config.yaml
n_layer: 14
vocab_size: 2048
init_std_qkv: 0.0529
warmup_steps: 557
train_tokens: 103000000
Each number is 128 + 32 x the weight over its row's rms, rounded and kept within 0 to 255. Layers, rows and columns count from 0. Numbers have three digits each. The size before them is the row's rms in percent of the matrix's.

# layer 7 MLP down (transposed), 768x96, rms 0.122, rows 491-524, columns 0-95
104:085111162144130166089210146149174129118098132144137075160178136173109135127089103132069134100094085155065196115113147182121154121128098099119153175166147150136118185175134160091157100128161140081085113188145105117136143125157146077140179114092093140169045158117144138127150136116109167122
098:129134114142109145130126150110117103134155205133120117150123179120094172119140130109119148124151124160118106119154153147132210125154163131133130155120076111112092188186132070183137123176130085102168112130116146090151160156113069195142156132113104108106135073191222152121126095116129102229
095:111204112094090111096072029093131063125095154088165149106134111113094112116173117097142163162091113129135137097149088073172125098125121155127114114047101194170140147120141056104145101118126121155111162145088106119134178126149094096112085134090105118150114167157124130102146159187153125111
095:127076139116101177126138205125131079124092120159120132172092170112119162068120139115100185127161131121154098139120198182096117071164209147124144164115038081079166117113155092123130138155164149161114137126128090137109131132142149162129093170065081147124145089125135124134124092116102077168
103:154110119084139189126110047128106090173163092219132122062161150140150158122082224125137124111102072128127089055130141122149167102106138133147120172083105142152157122165136088146070164122115167097121132120122104125142094144078128155122097139130118130096153142097158121131100096114096096063
099:157090115118175128171149153084126190128084178129123131102116089187155115053092179166132083150155092136195125156110141147083115205142090185102176198115098149122103089086157098083145187139133113130164145103102158130110146122110070144143107136172126147093109120129142098073127126111143131123
098:132100090104100080112121094052117138129144143068169102115156109136135117113101115129091107123115198102095127167191120115111144126112100121109117076202193106108121181137114151167100149133170068080163140114124120164127133156143084140052155093097092115120101102065120128162099094100075078155
098:145162126072114174195125153112098141154135130171132134161058122143162061173133146139174167110164146136165081167120136093173145084123117126109107134075120124060122109169132111066070185150149127133124105091109156131111186172161099134104136106128124178191186080111164147117102112102143159110
098:138159089134099164117116087125162049097095130144124099099158136134136101183167122104136154140113144197183152195182076101157072147132128088135114101105116111129095177117122158142108069209099121135119134102114084092086158140130136179169172108179112094147192117143135174169156122155157133127
108:167192181191116085102076117106193126090126122145177136105143137139168138094143131091146185114180149099143130099091067120113046164108119133165127112106170143108095098156095142140086124130118096133110177139138140151162164128146135175124161132098209175089153142149099096134135092113069092096
107:166083185061143132123130103073098164067161179101110130122132061099035103160119162108084103118045083140166141095135123147122121141165133175127083139161107141161150147127138106167155145104105151160143150128121131170132070135106164107139183145113113142127181144124136080104142098067094128107
098:145134201114064140123155126152097137170123179088099096103200146119151122156095129143154096142153126118088109102087123145117108060128113145121161180064099108164151112123158096079149129116163121164130128106097148225124148157119170159155173115185151123136177140191150149117200111158147113101
098:159099107039122151134099153063105116129083099123163164151062119088119165132109129164145083130156153109087093154087141148088125159135117107149122176112158192162156132167150097147083165103045099140165154068154133105112189133159135153130128147121171163128194130110145136179105122082119094125
089:088156067168035167155175069130110043041156099145097143176131089131117162124126154122190116126144173176099163133127107099156112141149150142151157095181122167109108096084133116126102105162158105103102127143155115147177143166111141166165110120126132133161171178152096176118140141122152119126
091:093077138073136136114141158183147166110184172145148126134128102109155171110135139128103122109136106087156106083105094155144107099124136066069203139146102150082100137118135110150181083123151148111108084097129174143106200198156146145054132131156067155094107179136134116083118154181111104108
098:130138066129073122119169177143105115093169125163161110189164143185179145122157160123162135100202140154170113070135141113133145136147118154136142141137082150110068063188144159164159109175104160122133112161140143120176077116131061136118125135114135093122128159162191136182103082155123070113
113:068092147164123135138116067100154148143137116083122174161210122147099109096167108094135091105107135080098097134093128137142108076119139175132138133133155177132121139059160135158079095159111102094093137142124199082157140193155176131151124109157100116153125117164220088125106086123107075113
102:180133158138116080159180149099099137091123101157116156114159178176100124120093144138127132146131156157088170139134137177091138122105136173186158091176150125173148135084097098106108085147095135149068109099050157150136092179069150075139131162051133085136134138120160099157166120107097163070
103:111129125075122140112184078094217115076110080102096129138198155128106073130101157130134061109091132179113150136118114153148064104151146098181137090088088119144107102132130142113133091107116143142107134143158084140145128148084066099106123147128115088204077148137095208137117144129131141175
102:128178092155111123166114149147151112170133070109137106092136123095180168180120091130156226130134172180084141155108214100086147135096159125146083089109163112192146089109176169084124132190166170143139115124138102152155127083090107148093131116127102100110140147156093184112109100135128135109
102:056081082081115147158124090108063151088161089164115134142104106109198184132155109142068177155130128119152135127092112127142112129063114141200172122148061166137096146135136097117084117100163133132129142126149115152148172173167158114090172164118162124092187171115123172147117096139134122182
095:186155100097118107116184074155137110127180131114112158145163128144128121144150143099207118082137157081132115148117084122137112135200063119184125123131177172076146145158161111054154143091159122162090151152128106114154155116104021090140084145138129102122119174169168126123106105121115150092
099:106145083067065154126086104157065135080167113069168146168095094097163158121100156144128131086086116118167128100140088149155219161145093116120130120106152176083125107127107083118087119128128087129119134123115171129125112119172165131069107131147045152148095162167195109150144133120103108160
102:119192114128172138126199131135116121069093126105151103163159093098181142150132106150092104096124083140129214099143099085169216137124120136138114063114134126099124160112102140092184178135151131092140146136093092173128177124115122106111125160116126144126088114117143087131135129172016158132
087:148149149010095128138142083110198093107142085138134142154117141103162112123049079080120122131140106134144140161064158110197091122140102150123141076130089170110160145145134123087099107097098180096094108153074133171132088120159131168146127184160085129118135134097128120104146164152121079108
114:115087078165107157118148161095125132119114132177117129173137132130170084092069096128116111126159100093143095122108127076098127183154212140098191160095138130093110148063143084131185202178094085134105113127131123149128101157151108158104067116108124188075156102126131093119074130121097149088
099:142129156129135104106116182115132121187136090140093180101147141102152199136132155126148145158109046126116118120128102116143120158160160119102138164161112088133179080110170096132109193165190074170111141120096138133139122086085155090173081168151119164097109128071097102163161126061111050139
095:152147142107135170255099133132109045147138167094134112135106099145157160125165169146083131165110138126146092104180103086124146091147135156060119108113133166148136183138161133140100088115125145134110154117141134120144126172094154075093150116152139137106152115095083140195161143185088138130
100:149161071054107085109124122157183093155149081130149093140097155170141098141122197095135135114119188144116124109167151108098092108125123172170129156121110170172178067164181146125160050117098127151167171142127108115092179131148136065153112086089128141127121176091161162110095103148144127165
097:126104133179133123127092145139107189124092141154129145134121087104156124123079128131146163174164115108176094133097065174162131134132153067109205118138139107091138082072137083124157117092111110115142149084175163139074099124126057110148175056110174119097110110122153150134156162139109151030
102:057092161107165153102077147122118158161068136144140119133207125113117135106110143123143097053126136114140094169057108136126121110174195080154110158105132126103140101111147111164144148098147114107144111120161151179084123167152151181114095060124125192149158146180157115143161062081124168116
093:110092135109125119136102112126105076092062082175140126136101112111095147074175172125116112163137149158115118114108134115155202150090142165145122155086148110071065070076102097118188117148125076085148127134121073103126137142209095126184066178123105115162118111151137077087130148091112119131
100:141153137173162122061134103126119120167155144164123135160099191159074129126120145133171177129100196157074127144148170202122132097134169094143135097126153138109117085120082078094137113126141093072146178139135164102111154106061137139043143140106114083179109138178188121111079153138121131098
089:091129148094158199173158140093109131096116155128133124094138111082109070135080172134159137080159090098161129114115132146168097172063144107090118134088177177085066131142113091156103173130211107072116085145113156149127119110162157157121096157135161146108096086111158187127089098108109111078
# layer 7 MLP up, 768x96, rms 0.128, rows 492-525, columns 0-95
098:113158114177104092144139228153146125173111099141114151088108150093109133121136056059133123136157119139138124177128144062124102163129152092209044127104137097126088135142085102205106130120096127131179136136188108129089116153119142138080171141110117131100120177140129137140163133097158181126
095:131177135098121100103124093112115136110122075119211100118121154120068117110115093149126164155136065150151145069184081127187161153157151108098066131119102152112172101130145127108120129104149100119115120053119129117111103144116159069139096219151099137157097140105147129173157203106093069134
095:145139131116091150082182126163103130171132132120127029127067068112145143139139143145138135108156121101152169155149129136136107179145126090125132092067099123123168104128103136098118169147137148099138158182241162099153074085146147106146067136150131139136119108112120140148095186099044144156
102:112104101135102141091111134092107144145140143159125134088105064131051139108165087145206159155150095092103197069089121171159088144147109107093135073120121147193106109150148164157179144144120174155142199157153127051116170168113121155159087130131145094112092089122113144132132110118096144080
102:107100174132149071110120105091157123169073106145166138110073095159103122106128144075150097145148130159135116049139113126143121184138119066089141109170096152063172143208126187122149162156087150105051152170080133117125120114114119113067111118136155163105103126128157162130093196107133135115
095:136093142117146121130135135184117149138073108119141091110108153075099090174097117129128104144160139129140121123069157095109197156111215105143130120130167130135128173099121076153114162118170120111108125134189113178165086161126142081104121101154149157053155085094188113226104092106137110166
100:075180144134116180138129097102144158102197095088127137157169127141137146144137148137134173132096090094100123077127157075134165112115101095131110167198104166137173170075113168131070132135044150174113152074081109097141084099139131141153126163160113126136059186134108175130150127084150159130
099:132133128136151179136051163149147112089089141151104058128061124153050070172174136120162120126135138131189137138171120114115152193089127158093136105134161168148147105092133154119097132082172095133098125132131095085099117105143142079164128113111142151111140109086066091125196113072071136134
114:123132142154174140168094144179114147094091106078132150072110107128151144109144101113141099148123100055135108182133124132060196195111088132179166097125152153133124156144135103178124133169073138109133189050162132140181109136104186097115095146117150137117143145151142162215175119125122142132
107:102169168113132126176095118142191114117162079092126055113072121137099109159149138127153102117096107166133131151102134138057079196154110151141128160177114139125088144152111136105146158190105128166121120176166086133165155101103088098157161161154102161130044140078160110126183130097135096074
100:135160162129170156111115093154129139162103070114118048121129102108123103135131100067166114092113100099104142058137124190137108087122135123127155137110128056149163160181180179103144158099151158147102129159130114182078120144116165122147130131151199136129097139152063102143192194123100150074
098:118174067118089091149088124111089119099071139055107139132150142123077117133134100114109114170194171149195103149178141108143181151154135133114144174164204115057161135124108140161128143124136141111074119102156144094112175131129101124151140151129115144125071104125175128174176205097152090108
091:136178131152165190077103060116078156125135140148120135141147162089092117146138128152155138141117154169200110187108156144116153158093126081109136114164169114105163131105162142144123136087097122130075204112091102148122164181090086102142175108116173199132150181102090151173125163124172168099
090:123140172169149130103140213175093138121163157140123081140078122120134164205139094116111119181132131131113099090077151125129142134115095091132103104097176087154118128116151147139064166150107200084101214113188067148104110126098140097111146111203115125137133174086151131134095124148138139093
100:164197048176099136110141148145109122168151071137127160099116161169104127123164077115135152089136125128093143102173123110115080081161129068130111111172122144148091156124102106117116143132132117146102113125103035160101161127108140100203155109151122151068118118119124151105109144122230189099
114:138102138137156060114153113077135232172133094095134156108173115130116071152111101165158141127175156099168125126159141121089165163100114130158136141116195119109168112117182108166085190137077117109131205151158112145104157141083096147111097168145102107165111119125151166143140104136182150070
099:110121153118122136063142133065172170104119137096126118117094106109105082192199161079096106152126124137130156141144096152070124120089177139153128192112096135200130113177131103183126147094104183129146142116189178172139072095153110125190144126127179151132064134108160152136168120121162115121
106:108136075122165087097104111052150131130156108106151147132127124059121121151119146097135095121120087104086172096112123096164063175128214105137165116132135122137137164138101101180133179117098084129123137146180131171067136087090158129133111127111098147137060097100143165182173210142113149159
098:115147148180112156121169169103123199161124161158095124122137103123165128124168107039129183126128127073180135197115084154106105148169130119163130111069131091117153180140066082194097165109154116116057108118115133170166123127084077144150110097117139065131148153120128145171141127099133145151
100:081107113120137147119090186095103133089135120122111144126155147093119056157139101160163162127148098097107155123133178154119139135069176164136118099148123129191146122194157115119098168077138117040108198135156137135080150164161144107102129155169142141167068170079126174145185174085117112137
093:074153139104140167085156132132167143147074134138095176126108130144143121133146110127125187115207126097131183100127118071110098180136111079145158145182130138095153177098149108173061142138126174158099118156174120132087090117117138081133151108114111124136128114093159128214183208145134190142
096:162178078147112167150153170083113150126082155135103123100134138122135119079157144112178077124116103070174126180096132069080160087124215151173118146106145118146168155102126136129107136077148104175064086108120141159167136137134190096141091163148106110115105094123135081145121080084188154143
104:082121133119096083137110147111203195092102143119127088118146088173115160130125154113128163133122106161079133101112171160134137119122147061114138106159166149084118159089158150145157177172153103123150109151104094031156135090077116133186081102097159186128080083057136127163120139148147117110
086:108156159112128122115147091160125133207077119069122125119148138093123142150139106140132081163123150147151151132053162138106210138146135129118078171088154124185173118176139134094154209107187155162121169125143129108129151105068153130167089131122160142188115186099076102134108159161153096097
110:174149112119092114129107125147172148157141119104147052140135118119113118140130112134141141106178109141150128098095155059077153131139097105172128160136136149105088137213156135138166153186123099162124118126161088196117159137123116067210157125124171199159121135105135144224100116069120116094
100:151113097114104156138167135146155152111115083024146112113129130104133130171152142120120089140138064140098171151176164095098090162114135131112073093174174123179129081117169149140127132133030128110110143093144090200078135138132178122116135139139076139167135164125100184163090145108138086089
098:102164133174073140112130198161101164120144087157123116092159090103101113160108062146200108116181131156111164094107199121113140165123130108191119175148168121145111099066132102178142136092139058090146119106102117066137092064105158155145137148143092118127162089143160134133149137084148149160
101:070139129113130108074163152135107119131173118093144139104108075155117091120133097066142115185196140138083133077101112107078086100127152132113110137075183167103139082140125127148086154119111110104067213136083114178123106152111100156183111129106101150144120128084070102171133104108077115069
100:162105141123082130084145089118163177116176131121152115080131099090130080118160124084140120127160115087163130112137171128139166186106154150163100114159159111075153093076127213125172124124060121122123130119123150117130121164128168135216172136137156096118113102080131077123088175130111127032
100:070142124158144104091109126122173163104134131133165134098071174161142088143177148173152181143210173097114141161140124116141148161111122053112104092109146104068127086157116070136096105152115165105131156113161120118080113103099141129083030133147086180135162144108167132149091175093119112130
091:106101088152100077071176145112124123156158101112173080142088098107072097171127103102162107135170164167134130084095095132154129140116094146144127078123083132082155126142185137160066125178136135109071184072159139133145147139172207089053086118102106135154179141145107147118102114103142127136
106:135152123109137131096081148137134150197096106059101085088151133138125158107116147135214133146080127057147116151133114074102158135123147101077094145087136158102087115131176166186055128146118156228123121175116163131161108096110116128092096124104157145159103152156110128185149176136119127108
089:110101064149147102122141113135160128135097113127149133148136114091127094165181154087138129122086154147151109145149192088135064137146105177099150117068145102168107150102113113131081174107124165156106171102157129024091110127119115126151079187134171144065088119102159147130064107146077192139
103:087128159145081136150137140103156171108151121137102096111134138169119065193158095081132114120121081120098161119115067144096094106112156067062100102113204124172109191078091099157061106132152122138129143116110113104083141115090164132163126158146190088104151110084153173157103086122126150083